Each number is 500 + 50 x the weight over its row's rms, rounded and kept within 0 to 999. Layers, rows and columns count from 0. Numbers have three digits each. The size before them is the row's rms in percent of the matrix's.

# layer 9 MLP down, 640x2560, rms 0.0681, rows 301-388, columns 800-959
099:529474568550539514525545450524500458510516465524540429523554532471505456581455486524471410542450525547540528505543419507583495462548518561485540498484543516470496425599516503524529462528537482505464466564559601493514531584485563526497495471550573467467418479533430482451520454417463599593558523490507511512508462508469463567552554514488547450458479466429547561483557438548562440406434494451517447489468553473592517554570504486544564479390497542457566457410485543475468430436511523
100:499453520520501519436548459471517643428450416440575544509490570436528466526558523499387568460528458489533499501391461517621477555434543560556368457552514494441582440530506437565537479618428513531459488524461456589497481424497487410539406450570544607500422503488530543476518516528435511577496467388445525472617486547451453524526329442463567535453453481491450521535534504478509459457507396444484480462548414562553456462443448570457441508499473576532525443533509575487499520492466484
095:440528441578437470503489529599443534507480473437529463543561493516438504473539510520450462477484492549470539619586484503475432500495520623450495445564516519474553460398495453554521500492538484614526464468484587558593512517445439441603496500526402488526544564494571506476553567463431421596547441479552516551456554422487514521546503597596509414467578494482502450562529515499500419538580473507525387520517470471503538579560455535577505502547503535482539537392438560518444468466464475
098:480498548534489418437512547491523465581505585472493523538533500487598531474535455461408504384521476549535451559585489536538566509517576440410563503542511453526463626484541408529530469513499547461521559504491486528579593474460473517532476582548583514512474494556584587504507519507515543518537553453538545491552528472424504540519550508585506537415474531531591496503452564485590470451489523512451438552489503455508547591505529436548513569504487562524504484463558598485458566586556500
099:465563449498472561495470550461502519470544481544450537484509531538607459513520518520445538536563489518539521584537461421469505427404571423525509475532525481519546651447555550465465488596448527516565491559576564542500495540462501444557450539538509531482573520537487465577504530545492516495511471542474438490535421581519582511545519499462475560371472488529445456462545551493506489419597536406501438620411557500550539459538488520581486512507617519517456457515524436462493470527587446
103:518561473503567512473486509470528480511509488517443503518523492480508581540531513519402458481465474512518442455472505487498499520434587561465458476543533458506590518512461438408560495509531635517517496502568487433509470496498493498457570401486435479490463450617472534496452539482502378517531467640562491491463436519548420548538548439441403507453488522470515464489494515436491568502483475515552491556404483481634456555449476461570538467571522553384472506502530517481484466487502530
097:476567492487405461523528429551512511407486390559446587491492467509486547427540481449470414473462513519398556516492493545432510518556489502578427520444530485490447546515502460332503533463473561434523535496514464489474493521454447508590411588483493476496444506485467467529566483515434570508559366542480579473462596503512492502533526471465540540459587498613454473491474405464442470440541432541536545550470437478507482560488457434478426450581405332417530420467523474554540442497480550
099:535535513497470435532461559427425480508469427515407515444435531481520521494533540483504467506638446499495507536384495474518598512518485639522565427455507515467502452483453492517442500464492422491496488494497475473468556515558494473488395477499404428466472548490375555522503538469457430433471440505537539381478363454530549537545465473543582450494429537463527455558486510551460516500464455560401543506362510463459574527383601516460523561469539539498452548527488548529523635540530440
102:480491501412517531530406544488585525560561460460476522519523514535441508499447506530503457472489499531480537590533570440494561591472522499581501497598515488466529562571511454535531513451389442533520553593515504534547458507585510447507601562588463496537567506501503448523486571442516461487365527566508427605524567461542431590593490532500522477437525435494577602556474489399541492446451460505548501466425469478479478524507423457521384490586458481400485541460525564500554481442518471
101:511521580481530492500429454627456482511393518452479445536554499524505453537424530463523501563442541551420444424469517563549500527488652488520497481472570444516468585486480635487548487566523517504474488561492562487478528511515459533434520595516550484523561456533512600518483584457521548523420572483497449536533517499535464487462530436495484550559585510526561646518513493418539520460477419487526518537581464483442570594520544497509497457503564498573525447531516471589511493526537564
096:616483469534528398578579549563467562488590629463498489484474442500585552558491420620539474623559460497511584458488477451424584516566452508556527451462477437554540472550473537565521515513555535479481611437585531554472451548584589443487592530546525537471452457478504478444554677470442510543562581511481509445510501509520515503491535455406557465548517518485516558515471444367520555575660514483491463523410504533544508512464456474492469473546532589453553475463588455512462473572478505
142:452428487479478526470484413468488486471523495439494428525501636475439500476480531454521447491544511492480435426428565596523458438541477487563462537442538497484506564536487517407491463423577497527426473516520485530466498476484378484520468500637520488456559428446534492498536480439528493544479597532446416453483423514492507395426486604423561473570535447462483544498506454491510450478540456564516425456477511552500562540511473497441466474531484453546474509487516533461574513468479413
100:466513489480508553496483474510506508486451532406399431538493517499562479402490566519466585589600486530453478477547458464529543555419557510553545475572553513504482512501452504536552543486445503443476446505503531445495465521469472462565508500491430494559580535540587496457479483502485428544488559490538523504555542453578382495540510477590509398522593471537578454452562608423537415495493535582509510527487620481475551524575538458523480444449450533459526546463485432518474441531472497
103:525461466408456533577544531527546480529601600390572483503532531501444509441431562541496492472521521520567429485519524538481406542623455446366453547486456459482481495472449470564449502439539525448531422429424608417488445499421493504483470527464568550534578392552424427447584479526476617499547530496528487490587577561504435515538476552541473504539536526400463470512495505596526494521481414452529479539538519413414520534514547547455484422466610398433468511495494438500550406537486451
097:387441475528530455544447573453498466530561541452537445519523518488531518467453359515470535557484495492467589599394483591479528535511508448531530526456517508492469482529603443436460590479423453479462561432500599539487511415454584447484416591556544463513536497451494453394434430512536467503490512522516394479508460593472666467551434539456530526549467464473582465426509480463433546546612491487518525502571520482519453590508513501445603451438476449434518502469568448670479499479535567
098:533446504517488536566460494491496564466452515532516622398604426587420513536536499457569557516514503485546472486469489408573476519491448482535469511453403363434460637361510493533518485439511543507526577538460565446479545459546483552553542511509468533572493484493514511505483563514414476548516518532473544506431486460454525431524502434572435456439586598571426436441549508424530440495524490498535596466514539520434567490464446457449539521511486465500475478481558457542560438473508454
101:467505463443478547517529524462591489576416573492587513549471470522494582383462477589584615567477422479521520449511453551438586523424496469545523455473538562461468569430466536527505510402449499472550454533475498433592528456479519517444576464493494486490579617427582497499572536534478460491524420545405485583565527552417560500473479445477617511512554452451493495507468457443444545518507417462584527476527450504561476486498455523491511472474435522526493548493529507534528533621482435
099:515535518495511490683563580527492454520519557499380481484401520567569419477471492501558552532443591540487490490421556477622539558518506467446536474497558574519442494489563518461542503496562542423531428516570498542506499532505555541447440483503520496472516494611446454567514518529619534501579644407520509485520483516423563575440526514530533483518536498481524529446471545539484526467525489551477481470521521523433425508498518442545551509497497457466574441379519438483507468533594421
100:526441542609533544553470477436534583627477526523532475593526481507504484483525528467500519533516525447471527535559400485379553522412494410444524505533458460554527473523536575570504581582541462501479447507500425445437529544499525447445591548443528512514475480490452477533460416561446422470467510550536535522476475477474451510413470582495520512555460527462370501564556494397533558458560427503448596490522492558454486481402471474585554463484576523460550547473480402450513515490508501
096:633548533530453452519590538432582491468517507474386511503510504625580436545402514515507578518553437534470634505450531515451433425517532540544495432526572500454572598528471518455471506458573554542423533414655519441580562457543426543453533418461520502466506491487405466495482488432530517552462478446529482589474513509498489533489558483513476552499553424415459541486425516512496520525566416498517577499531364608574512430465478452522473495449417498509574605450584477496475477540565556
099:429517514548540554434519388560535515519470506501482611508552479457454463416496533461482443495470527576469522527413545494466449427479530412611485544561468569480495520497462479530401442484541460478459492537434515519544461564539491458457460469545429476527546562585461467529504465553473498537480436511503548452478465445396447362537486511480504424642488505531473493484525576493459461504437459516538388529598503572608473501461485577420407510450540537498508417457483496421521535434541545
098:469520520520534415473517500454482542520576487478455551476486464506446481557501407490532505537527510491493518538525513518631547487512510468400617545456463469535498574541541519590617532512356422481434490444477483491430517519565474526465572548560491483447444500587577499595494565395497550485515556445516496546541508489429515473467482501536502521498649455580582445408510423509506427570477524458490468376501447513452489501503444409466458511463538513567484469486506432584479537404504494
099:509430518584461505518528472484487531493502591482539390407594477565606481470586407540586452490502435522496544522428504501539527523527525443494359435522485416447493512531463526529530490502457422442508535459433505554591530534590470530576496481438563452454488573483492518521525521478392487518611537500568405544614473563501427506506434537501509548446597468593528538532530401489570449445573477524526453458557531447486507551600395473548513535561517547511374514422608558478549507509479412
099:585575495526439425435571465516490484529450521529575533417504552489476564468531610434476358482548522452529529446530510476575562448504573462458489402554374480537452403540462482524516461606517418503540556423442438497532533554481523500561422479445465541458460567505505400511565408400569557543503521459496482433498441512488517451482467505496503432476512508548514490502542559541456458473592500465432542531511469477530539462505545489537513457518500493516530469434556431475494540542489533
099:441507448525541440512491458540480577552493477455498470519512450465465441528533527489469419468517499521563474542514453559520596522573520445569529510520499530526468455477500486493546549566547471465508453519557478488519554541661530539420442524511447593477525400550535524565436450439523490542548537547537515496526471614573595445517571613576567436505498527426499482545488542375577580470475485447361482515410451536539539576468538522512471514455591518391491548577531483513485441445506492
099:581514496413448467537524532463424573618490469474574479502423530570384552522505397530431588481522457538559470361572454486510465489514514523484401451462505533532529507488419474446501513437495606491462594532567535333532456504486493506578498449518523469534465528506533529555522465507449527477547419470556460457544590487508464526487460501494482500511428492443561568566481557549498491473502475542510410531584446440462435491503441490427467507513486481591455507443432488509442595443534622
099:462544421502461500475478573483459535424536494415497476496532475453495467512477522534479501454515467463526422483445482455400424516566511469467478485446514556590514487511496504528512487463444495543485490479459480438454500505512434462405434513525575542472575511558471501585482577455473430448513468512570477499521456532489468554512428448582451433494516488502506567488503486574459475567448480480392498516457484545498435508477422436538527419465478503499452506539425529493486512527569583
098:527539521498541460440484447520507492541476512452561496597492462449384516456571495526469483606503585583536536505609487503489585554520423572522465512518466500475550537473501512510370445373566590462421430499520439489373472557518565562592428459535527500514459505516504521534445552425481542495401492462431499515443497574531496566510562449636507444512500604542531469515448471478472496438484524542452531495450459539558457458605503510444568433570533485475509483554510504427523525555397569
102:488414418580600552535527446533458511517426425542508485476467533592437584461380480535516536420413507595428421557489522447579546519514526542523498519556526499470554421551488498455455535469449461451520519466459457393450467581408534532597469500465506472447453428501439525588606477534434529481410573470493448504365427485436490482490431539497541449546467528567523456473576496516590465450563492494543506522571587479526479506449524501478547501608436470512532456462511434575511427478540438
096:501520457452445429546569452514478443483501450542415512519485535464524478484585493541519486520482441517407542445550529559492580413419480492475470573444422497523455608462461509469479476496516523572476482516531526516548559472510480478513502551506518527486515426539437392441550438511455487475409491586456555458465493524572379472503398511501512383473545443527542543501508372420478538446548425493645461518471487470514484542410521479509504540476592490525496571487486424466465469442412490
101:476508451424454427422458471475436499497496538500515497597576481550552443444471464545532533471571460470523474503609462514544464622505495420579492419496427500554557429396501448521456443460472528558510549468437528531500572377413504377578523527493409498517536569520487532557570417521507582500513630530483487384432534577524515507458527488480526541382598499473495569505528457487488455496449544484487440476448491511492598456580497539499528468515533549513536483504511470413529498514507560
100:547506610505521507472498518538498458494481557530559538487529437532515531542440471491507447500587472443595506532464537613443498435530541534512504430604506551403513487541449468460473524474537514636585495536472432513519542495497529484446480458438412547469567530419550467488573619598476448442464588505597485553588518438606462476506506467511478504482581395537439471520572578473453519438475497441532577554492489496522487574453560450580473561440493505533485554560513546548475449458447605
102:467529622534482499547494480420431471520442507450555451572443470509550568527569482445437577431457514495464470510565558541587490486474507528402530416475481523434592475483591457459463542388457448492413519512544536464493453466553531493512547536498441481529455577407570502495532518517480499502534523441540419512512380387585471536589506533592615435487462513526486546457491492400484445454468561471544518369550527455516546435452509539559555590445503448424562526534417516512493491474488406
104:571559532535534640545497554506475555510473476509544527546483433549423513501435469434408550436647462436506440467529486454473421473452393536488552530527457561486552410532531582537437559464477499518525504514422617490393529435513544507382582436498473480535518550520417502467582431472512492488517598431491583573470519438407434553436403463593506588611520533489510544510547494472456498613443634543451403494508525510510426424507557458588496485509540655520391534438541477459491553516565482
107:503490473505477488510527436556506552543436519663464497556498491544426545550389555542462480481424525527442537498530538538567474470558550510382481555483540529503566531502474510469519544416516555477560498520514482537506430531498479406458466548573577510495439446491423468425470460537507464517512447514456456325442527440484512399465533535475529537497460508566442510514464575493585577499484495448436486446572419495484492526483519505481535517476502477464465587541485529491438496420455477
102:551514415480480397483498463463492583529456511469501472533432463460520513555524522534470612517636455559558471514506480511535473488535464514459442420544521527553440524415423442447568570522473402430470500527635516524510413471480542521567538424601507438520551516495484590458529456452496599485500526537562516422435553521516481460504496573442504534428501493492415561598437523533482531537477543488453508512518589464456486500590499486523381472418467448603522504504574534476424403555494476
105:469532565549526502479483520521570502480517547444497448471523583500489541460522407505390545491516515498492552557523514426486495530491542477541456423483514543556485446558554593492473468422501405491552451521414414575516555449600479467447538498518415554481522420547426518564412509468511466531497525452571437488473507471510484549564453496483524490478509498564557518536569530513483540536545481520498522541505601531530535509484467508484458510482471414463454469557528378486492530558503552
099:483458482499456436410494571582327531560423576458452517467450518508532489463459452448481424462531507539573460493484505584514510445576489433467496532441553562552550591466454396436433563513461527423500500451496434460523501515472561513439353469388510551517524472435514527464524575587466424422477471559545479488448589618510426482536526401333510494480470569493495596487510513455527466534480490467563499399471491436466444511523413506538453427526517472470556507519563544532541505499444542
096:549576412575510519461488517524522416477536583546545572616536500443458498485493492445483479586484388432475501486441560539445511529546462456506486559568458537467495506541540514584484466455455459510596523515490511471499523467448509365423461460499491463436389541489430452476476530539502620461546531562512450564548537465491437522548530520567533444500510493539495462474406525411499481569464442597505421508548471538568481551560477501628462524447477501561490502490544493529548478499497552
099:549471578447432459522484525604495582522467613476510519485460499573449504520524507560508495516585546487510531504567553519497528506467479456480475508462514508506474527360588606510485486473446462493429479518526398553516554484559430555541505566397531502458506524418595543457526521558562498560553513531531577425534466428614406513468541599487409479509429515471535406465446591536636506457535523440511457555505476467426561432598443480510491582546472543424564437503526543515429476525449465
123:472507505531543524510478662522459430562583474415447540490475443451529477519515554505434443520462493531510464545506484467522540434431545538509499480406446542460436577517554589499548565326359487554502484353479476444453638415504465415489485503561450526519403514449442429461474640548426429512485487567504540479512459509541467524483489551519526474472485484469506492460523463477423543461577601523529503472485518588496589546467516482503556481607517566509483468524618418542581545473537426
098:473496425493489366417480568514467447486460467597415489532520409399491426462505502585515406577513524490486540503520543478507455509520489540514496558552553476556510464594440497443496495526513470596492575418460459474520551409580502435491447559514500419464564528543570450532544475515474513514583514573517464566494513547542520459470403468474390459537545588406548530481538560518467412499507483476390350500571476514463444537557489481486463540573496599472519441480515532521577531480396534
097:504449492462452514505550544535548488524544463598560571440430626521480558481537465531379469543567580464458419474455572500444489530444555490415469466434546544397511541565509551476564565481488502364460528451538414458416555495500505577577516522572553479470476558523538472488450520528528509512483610515535385436506433391471436437460426547426456584552475597423531525485542496494519521487570519522536506479454556476415417458586422553440549496492476516494606462541478500481537461468489466
098:514480517573396451538399497645480528500481477597444551547543400547449487471482548507449439475518500585384575480448469529506538457470544570477463538539445491514410513533511541457503543464382464384497392472534588469493561465467524486608587545490537548448483505469529504521540520478543574560524498463534467466493494479592456534509438483492486467452481488518449525586531496628500529533515522485485510526502452569515591488520471390436600499485498458470429419525529438519532544515545473
095:451530580617492445551528501442406619456452431464436524487453474636500576608578482547537426489418504528488501490510485480440471456539456556473533507404452499552555560504527543559503513462464462512408449503584566574498535619553548468564498498560500449409564482508599450459508555560592555516553576495382496567490435501455554553515546564479526528450566485504517544573545501549568513504476480540514495343456495405507338535512388570388564475509485531526491489457506595534443546485528468
103:507455520486454587449472479499462546460523396469450433514525444533476481488569526553510519566540513558537533584474548496483491500489477571592413563591550576550531466553532514533574440506525539521506536541573448478504559536503526474484568459442524579537434575453424522471453493491524613486434574456502537502413546493398515517475513435451500523447486411451426567476571462562462529528598544573497504463466563508519468465493502455480515585445437534617512455488498506552521498513578501
138:501483518477494566487466545578496515494558515510474545498520480518442501548524505497540588551605512408528548476563445505526548536499540474506452523504591539482505537548536514611483500537445525471178480535555633499464418526484572556518565458563456498534427488511550574456571466589529465469518497480525528529482471517477479542507494506587458459527511522553501591507502502515511422606478564500476485510455486563554527535575487485549523556460466578575548503535445494420386511512530554
101:482457533616515516564488522473555549557527583557550534502492530524480507544412472469539626423516548537510523492504524568481449466504532556505500420483568522549450576480476505510540508465553489478554557531490531510447409524398561435475523524550538532471504507451548537480515500490429589515584421485556492454530457529521514580536420561431513560478489426423532503528570481553573485495502503479508465486513456420641505516501557460569590538534532497466567509503483475509556530507522450
099:445532500542482521489499513502455464437508428499501523582495515449545452551475558539575445511516534578499436438552485521571397473527528552551527500598471552480514510496551481425529402490491508467531420463470567495510518517454497401442466512487472576452535505388431488491512591451491458461559581519587515546472453488479520448399519524416510549482588468426572563507496547445445439438536366461534507535498529496522540524496506459437509502540450487495506466508443481497473465523529521
100:528429481464525419477431541503468475502565450456494464386490440506467477486503531493420624543577369600625513465520486431589476462423464464475556474517567428495501558550528513489525562516424454454624540482472449521513521454558453559391460446512466538533539518528494495532584461565495540481353459572500448577536463484470509477525580482481480466546481542523529536463558639545525464479518440538546530590534541474552570483487473558426416546493591533471559466499429537478577498558529439
098:456491495482510572422554456578479539483546497684578422438538444549485569496483514484576479482490572540526372527567443508560483513537553492495601461457557509480471546530515455462462557523437617546467565455425467439434504553478462570509484672557577453528544456461624568579625573456472464521507484446375545464558487537549522570524443506491441585517533516587446589448434558523558499536503511545435476488542461585499521536644475499428436538455481478533474596568480539563487492513551543
100:432492516514481453527474640541526494502480391581552589532433483498502522649543488486518622452346547467571456525513511546572421400448598500452536500481459524568539449484447547495579528438470494478555472516545525540613535420528533336528502398591537447489591435534535468499447593588511534546465495489462550492612524566574543571472456519558579547556520496492502507458507523407431551525550457581590501503547440361490463515438514453454510512551547532513524533517468486492582435508472578
100:438481504526596544367566518502506487560415511539523552496427532516538450421457594611545419490482532491479529516543548475472511495472538529600511488515578629593516484525575444475467421526558591476499474464473506483489446493497543558458519415526614590536464393518419481481496561561542488420505530521547627449557558554570595440526475469519435446436450435468415518446516545514492516565460482538536476559415569453474500536485584633459547482550553634519575519550494521576554486543547537
098:538430448569455482444583552502498501511469514519535465514549424455462578363492438462528446527494515532405493531437401526485626515594464464495395475544486494592498401483462553589538479504493455496505473562515612494531552449591530462502565454550595381553505559546474511482612481453440561395482458451550472502496539356643555535436532486523523462566584473503549547474444520585525466454481413474524481487495470471488512491597421536431625538511514505505466511525566503544423462464540544
099:493470532486532523510459532556577540561531435589563500568414548477536523535482505555570441545477525460423579584444568449677523501465461463467552516459452448511450574550465402548468515535541511550479514500563504535508440473542495585488544440448505496497519486531426433505511379412435570477419480464541543541474477426491461584453556578469475449460491498446500471543544604449471623467506417586501470466502536488469508441575533484508471557484464552557513480493529496530555445479470439
100:452530535498546425415482558478530608565388525472452495495486512524507633451524502394622440528452523450555614438465471545371393523422553527451496560466431570544489575479511467560505356473510558471448474499527524521446523460427427499499444619439500584502558454487540434540483579572503407444495513461454492504502508419443483531460411505479532530508510527517561524508531513454485512533450424499463583550497562594547539537400481556609439501500577594599477529424577506516443404406558536
099:589566482589503502433569511457529465442609565489442577560437473498413548495561490560462469429518494503511517533527524573445500399511491446510495422443440471503483473501544394490552418555505480556555550524453455519391463463567474479545605561467454448508521533553518503521494396439542449423573535435472457510421534514514475465491524505475501544430535531488528489525449616464534443472462473337570525560527424556503426489486559600535544523472561580458565463486526480502422505465469447
102:528557541447519461507528605496559520584546587559381452515486438439602465504468416500421428488417498495438494524464552506481490422521521501501309514471430536555553536427530535520551459561490452504337516414469519498555444471483412468549481419573415574530511499545485461563514524570514515476438462467536521563506473525545536475534474493439506574515592483495421452454432512481491520539529435537359524513512518574516463585496469496532513438501505567498438558372560513528555649504480469
099:497468486534433507488485435616524511447566498443510519437461476448541506569508461456482480478459491500449451500544526465509553502559525453504535534540504463537577490601495534487489518504481513500513519516459471507525475530444445464429609545485493521472558540569438421483473542462406464497469478508462488598420454503472516500515495449564521521477517463470540558542599568506476487412526535465480552492458472496491471500520518480501500505566466519470480480403530492484491444600519414
100:548457496519468528486550504519483554615502485469419533490497521426549555519513500480512475528508439519453537507447525521508649515518479572453472488528553413573519566476520511576509483395554550518478505628465598490557459525460513490427493496521515462402662545474564505529437505444460450586516445526429555451497493528513578558585498467545561538556457399520483515487477475524588526486476486403471534513529562525462480482506535468539449538529562523481585525547497448526425541547463490
101:586422502511499471587445438506510469520613504473442510501531481578564533452452546459520538497481460448416593530412516475497504451503437544442522555523510533483563506497596504557498492506497517446416470482446454454531455521480436470566542497485515498448578442509596494541624550551512426303326435445567444462548455536541516566490534503454519488625565520407566571418437473434561502485488493482501454549452568581561597471611528558505512478512580593489467475486526533521462475540533493
099:501545519486470617545448507485432529470527515461547565513484552539484568501587405460485521500477480458517478557478558580460514492608450554599498462493459446566421466517487554494487457521539483465521497434569464550514470467553537504542514498467564514562548537563515485421583578514507507396581552488481564524460506512467487528564579650497468477473472484508543505471529481428596457572530490442464467532514545561430543506410537494541505554592537499429476564443500499527501541535476556
099:503485529492473512610556491460545446482540553603557496498561496519582456541505557570472544464539524652432500510562537416551542483396450483479530542519457446532479478479596540434480428533559543490514517525593440607525580559579444419482492581521505548522547529583461549517459513444549467432453431502533544421594518449598496465487512476576505507539567478492475428560444546563545531578612395453454492457424501492563499425481486534470419621480458484465440514528470601366473418531519516
098:469433582550555558495512567473566504515564583420575498507493526523596438463492510549487489606532565508433526568565570555567622337479520619574560492502517552446528490502540381425482519554454410403496565483495557571498476515489508478503494596451479568452495437443498483438587489535418528495503433467445511475466501532494452519524452427508526512540627500509533513575512502495523509529555559520426551534480490490458554508491476519481508457550532440469566485500527445466459554371418497
103:491465482478575508564482531482480561474388567441438434463462453485549444473567518615426461482478495483428614592507471521479558482497403542439497567451522543557527357482553523515442478596587515558484505540503485479515529488498499541482459412581499471463573554496434515514398466526553541496606564527548491456607534551498487550516536557500399461484527469506423520522566494506429584507428507452456591545579571450477532545451535482490407506459516456501419486556487547489592498601461446
099:539475483535402443526452532509485466528473518543485485464538562541383535480553425503575463474526413429612416518506554541483505473444437516548404559459545506487497508516546482514488523471456463481490581485419599530462384440533495519477431575459536492456542501457521486465482484637447403505482515513524495569462444492481487471436466507517484472455522551515451533532474484541552500478536526511450469480438520525372513449484489520449490471626516384561436492546528498543470488458475462
100:501497389544406492468522471464536512428490559521505533482450585494499519457407505550502489542469459526525439551501453441505469542518514511540489559442444457449445570447503482415481534569555535466582528547593457548458574491600487546478442561510476511538529422534573471514495554503529465479485570470491542591484422428396544463441436479537528515445536534513546441464494493488549450487488513477530445439512526516475458513541579506423681539450484481427476478463489475434481422490522466
103:571399483531571571540481427545582529566460461486478552473505510556640450520356477497583474540519421459464544588630474522587513540474524521396527527452505536418453548511421647490505466445502546507570440565530530457584410463429442557515509486573530438539479490454465478552455450561533551545520565556589433516543557524529419536548543509581455531394501501536441507552524487532525570514538476557449552511480564599477488529485524644425540511537514449542431515501542579461470515512465482
098:415468487449496549573504536412482482415533540436411469591453471423498405519471471523526470410505558513544509517430560515557466456523445556555532506461537465465426391532427548561514470581508517521533441467498492477502497566515490470388522400541456510574463531489538619440507449479514462471540441527468396487500474524523521491454517556436544440437500512454522507460531554533469504470441375546475417566481477476454533493450550479466427449488605473532546495517543446483476553527510492
098:476477473479471562460563487515470480512496461515454522531500527443584471433489456419481544489422441423511465524547551505458497582570523555509443558593501471526505555461463508415439484541468479530550491510452559551567530564504503464570498496437512458523490503484433491424569551504490544411449425442472550523443506537517462460454583446445475430403545513440515445509575554566482436469563435507461634509464491419490479484523541536509481471472499456459517447545624523473483576486449470
098:527520479503507579392580370431419430539508455471496464457517409497497546581549511446521434505438443483464541505481521543455532517506542593520471576472592572602495512501550378524557433511512557460482579581373471546485467502494543550493448537546471491554582493555503583592422550548560432541491358452575547436488550478470514479639493586544533599425482562503534496543475404545492521497478603461507551548559459530433455454500458487603506597485451523522506531530521501538464531425495489
102:588575526485483516541466464566471494514482482527497540475489508486451423484475510442491564487558416457570448475508492513319525462474475450531548443528476533512538490527529569467515413492502558521495457536497500516454502563554485619471514517398490469520553601585523460514470521469414499485501529542468532522397492590521545539507558487530535563574535469449543397503487478481462512499507388521479593496534558532491468469482557576517545432449542547459527463515504415427574518517508490
101:609560481498438579492404492566482420480495562504406505605455545385438502502483490449503543568522532534476460455590483506524496473497557547490437551503482494516543515510403425442450577483373503469525516508559555536470559506553483543562558449444460525473477444521448514616540658528501479565447455423584404452470475454458488549565479504473573564468556535445540468569516433469396495581580526399529444548575562475525570560474514548533573497567559546510501470440481513422446522590510507
100:503497511540504550570443519535463474536480548424562436395428505524456534583494478419483422541471479471525509606486527544528443455399456473517472529501446427498533449477514606598550572570420415489531542491513521479449448449510520511594504497501527434510482512523472458445402436506524485449566429422572517513397424558459525522502520542445428473526563497586518407563522464517475451548488514532461455528519535541543470454457564508494590476529600533495557502552505480522529534567517523
098:527535452584505527494621499475472489475543458481501472498471428477523495572555451453531517348523498544543503378436443482500488433475539468495449507512578401473501311503437474433456483516481462533494563515569491527576481501548564529481515476482480537561567510457508443483508420414418368537518529463535432394489511575571541549526440497534466496573522493527482552468487442429530569500510558389486456537478501524480563491468565481450562562639500455459490453544530556513537494466557475
101:549517526473546514522567554486585485527611440417539552477508575525492473489504437551547472491475457486488637518515547425412529606475551508542522534503530467473543430461540546481578463495508501437520450529499487474530470449480433533530523430491526417528599486481465439463548474539498500505498432533436476568493542445456488496520431587439444438524549570529609540522535616475600464476541471526478376581404469536454546515525508497475449458528597630545497455579538490647546500541542463
096:555553471631404534445453542500467548546484531528606476521483514405465490508500475441433593395613518507483504431523501455507547592454513422528496463570576497508483432566437526470474602520589424474593518528553483418544440557489523518563505489551496558462471378527479520549387501451549456556438510532595559545472533516490443513520444592582499474512425471512462524462455455580575502512598474494505542539536459491507526509504541510518537496468513575578515436473392434527487474486484468
101:468472567422511552455510504493459516516523444538499459491500517397452498519479461557408456497507497558548485499541514544478501481455486489475486469428495459518539450491440488506534621448511547452489516555524430444517571525542603555517432475482582470498443586439462593475517628485562492470523502536542517585574538550557497534407541452458512498451588518385581427574516564567504522445550434461483562426496351514368475529372516543516568500495442454507515450544475538483524476479455503
098:531454529479426431500504603555580462471569539410372526509463454519517554491420525497461418425448625502466540504544506476547479487545537444581536513441456491451515486490561419493498498380486510539508479481505462553422412535522550538476534483490630532442571513530506482492457431524416524505454515515535511569483526535512517547502530500590472481447544513519501484531489490492508500615507467531461481519422547418558434470418488523467482490426499465468535553575486569557503458490419407
100:509531460481479422498593491587474521540470369486482555540467471578649566514488528420504440466471527550432524501576525558565548511521547562485496461455448496589531540469453592460532552451512448453573423405455534535416462456404510481561509530550551433572596442563478503503568445463571502444561514420557473527607486539461508453500500476495592516596632549490532540537466546437515558438572520461522550509481436489561542469477510405432491484572482527551548501451537573508586545479564490
101:552559504621464547544512451498472521362559454523502409512401540493472486493525414539455560434483505455571525524518526445554545494536526438506488523550617576397491579521608397435505488516477473422472530554476411440544497434549560493598477586456516500463466485511515521508483475402396498549474501444503521438518401471492469419522473499544379491468523527484501479511401396520554478459514543514497572540557557383495551511506483524361535486497586435592501472474431464605539431540463487
098:518432459521578454565418487426433414551567426426539461523497520463464463457486485525505509593477516482449494451399476548497524386545535405508473448423559462529500573505475494400459573482487457490542461505527504553552572590490504477472502570478436528432475469410477464600450544489444520550464518564445529582486499590553519529422497533534503525507486496443465457569600459561548431563573560521537453480534565534496447452586453484591485542452486521497499514518468507509511451472450496
100:464465492522534444546525531459511507546566524446552455452545468517514433560530474417419510593613528532525490496527492487557468627439495465477484465587565575458501492491499470481522522466557442547540531520512509553482576532502546397486553504525612382466523542596436455520461488421556538429545476523523535437549529534517460610541476576531488502561427474498548552484566567439457513525466477556475600471463513447381474562489459511478532560438575441537471555499427552520598371563522462
099:442568533524530395570447516502527582445480549472383528505579539486427441494491498462455574633486550434494556489572528474427567430528506434534480503534496577513472503516497545441424494448648509537515568512462455512475533411469572460532537422530517428434537378533431436404475515567586449497550493506436515554559465516484491482398473480609522581562498531594485475459530597553513554492473586504521350495544533449556574541494548508535551538481498450525600390445553519496506530490509406
099:489506558565537501525535515519504469487485531516461472457521515551478464437454494528441481500490527453494444623518484428508537427433471476472485556446482462498597516549497529455493488510555554497534572453531431489518489506510542502421488368500583494497523471500391535489551519538649606435376519529481429442437455396468572444539532605546559529477440481613534486475493466600438467508561482478581514470555552557499466518529445533585452563533569482625531492546448541502528503578535561
098:589494471430565537498444584485513498537529514463601607621562468467559493584600446497446523462434552515517517449548486554473531592481436444626517509464561554436549516500467573432472539489591536600519464600504467595490417504469579454559545505507569539526557507454564458516501518536548448512460470452610467566597485524469523491519488552456519475483494498450485546534518474518421475467572482481546484592537543481477460467452498579561443509515532461455553567439533518414402519559495603
102:537483537483492474522549414490495482480437536389521427506519418469475484499571519502477515530602505494512468422539557561547561532514451505568567471495439490537487647499467492576572513505489452523551505510551479441434461510586556534442588468429528535607436468614492426505495398482535429427612529610471418446500425553500565504565494534508496518509451510521484517475538515486469520549456458484445369468465508511520480522538512485464542520570478616549559522412451461568521437535543487
099:453568499490491520537433498526437509490490560553548510537562437502484508482497511488507523466437494530462538520493476493488568614479560526507477541485612568468506495536541554511488498391463402560572552478435538519568542538561502503413393453468493589552449452502527594423457486463463501636456537569536586406498572510468456545474356538509521516533500434372561473602522595441549496555497516544539426593448499500557504546496586535425573511424412544572569526503446561588548539498515551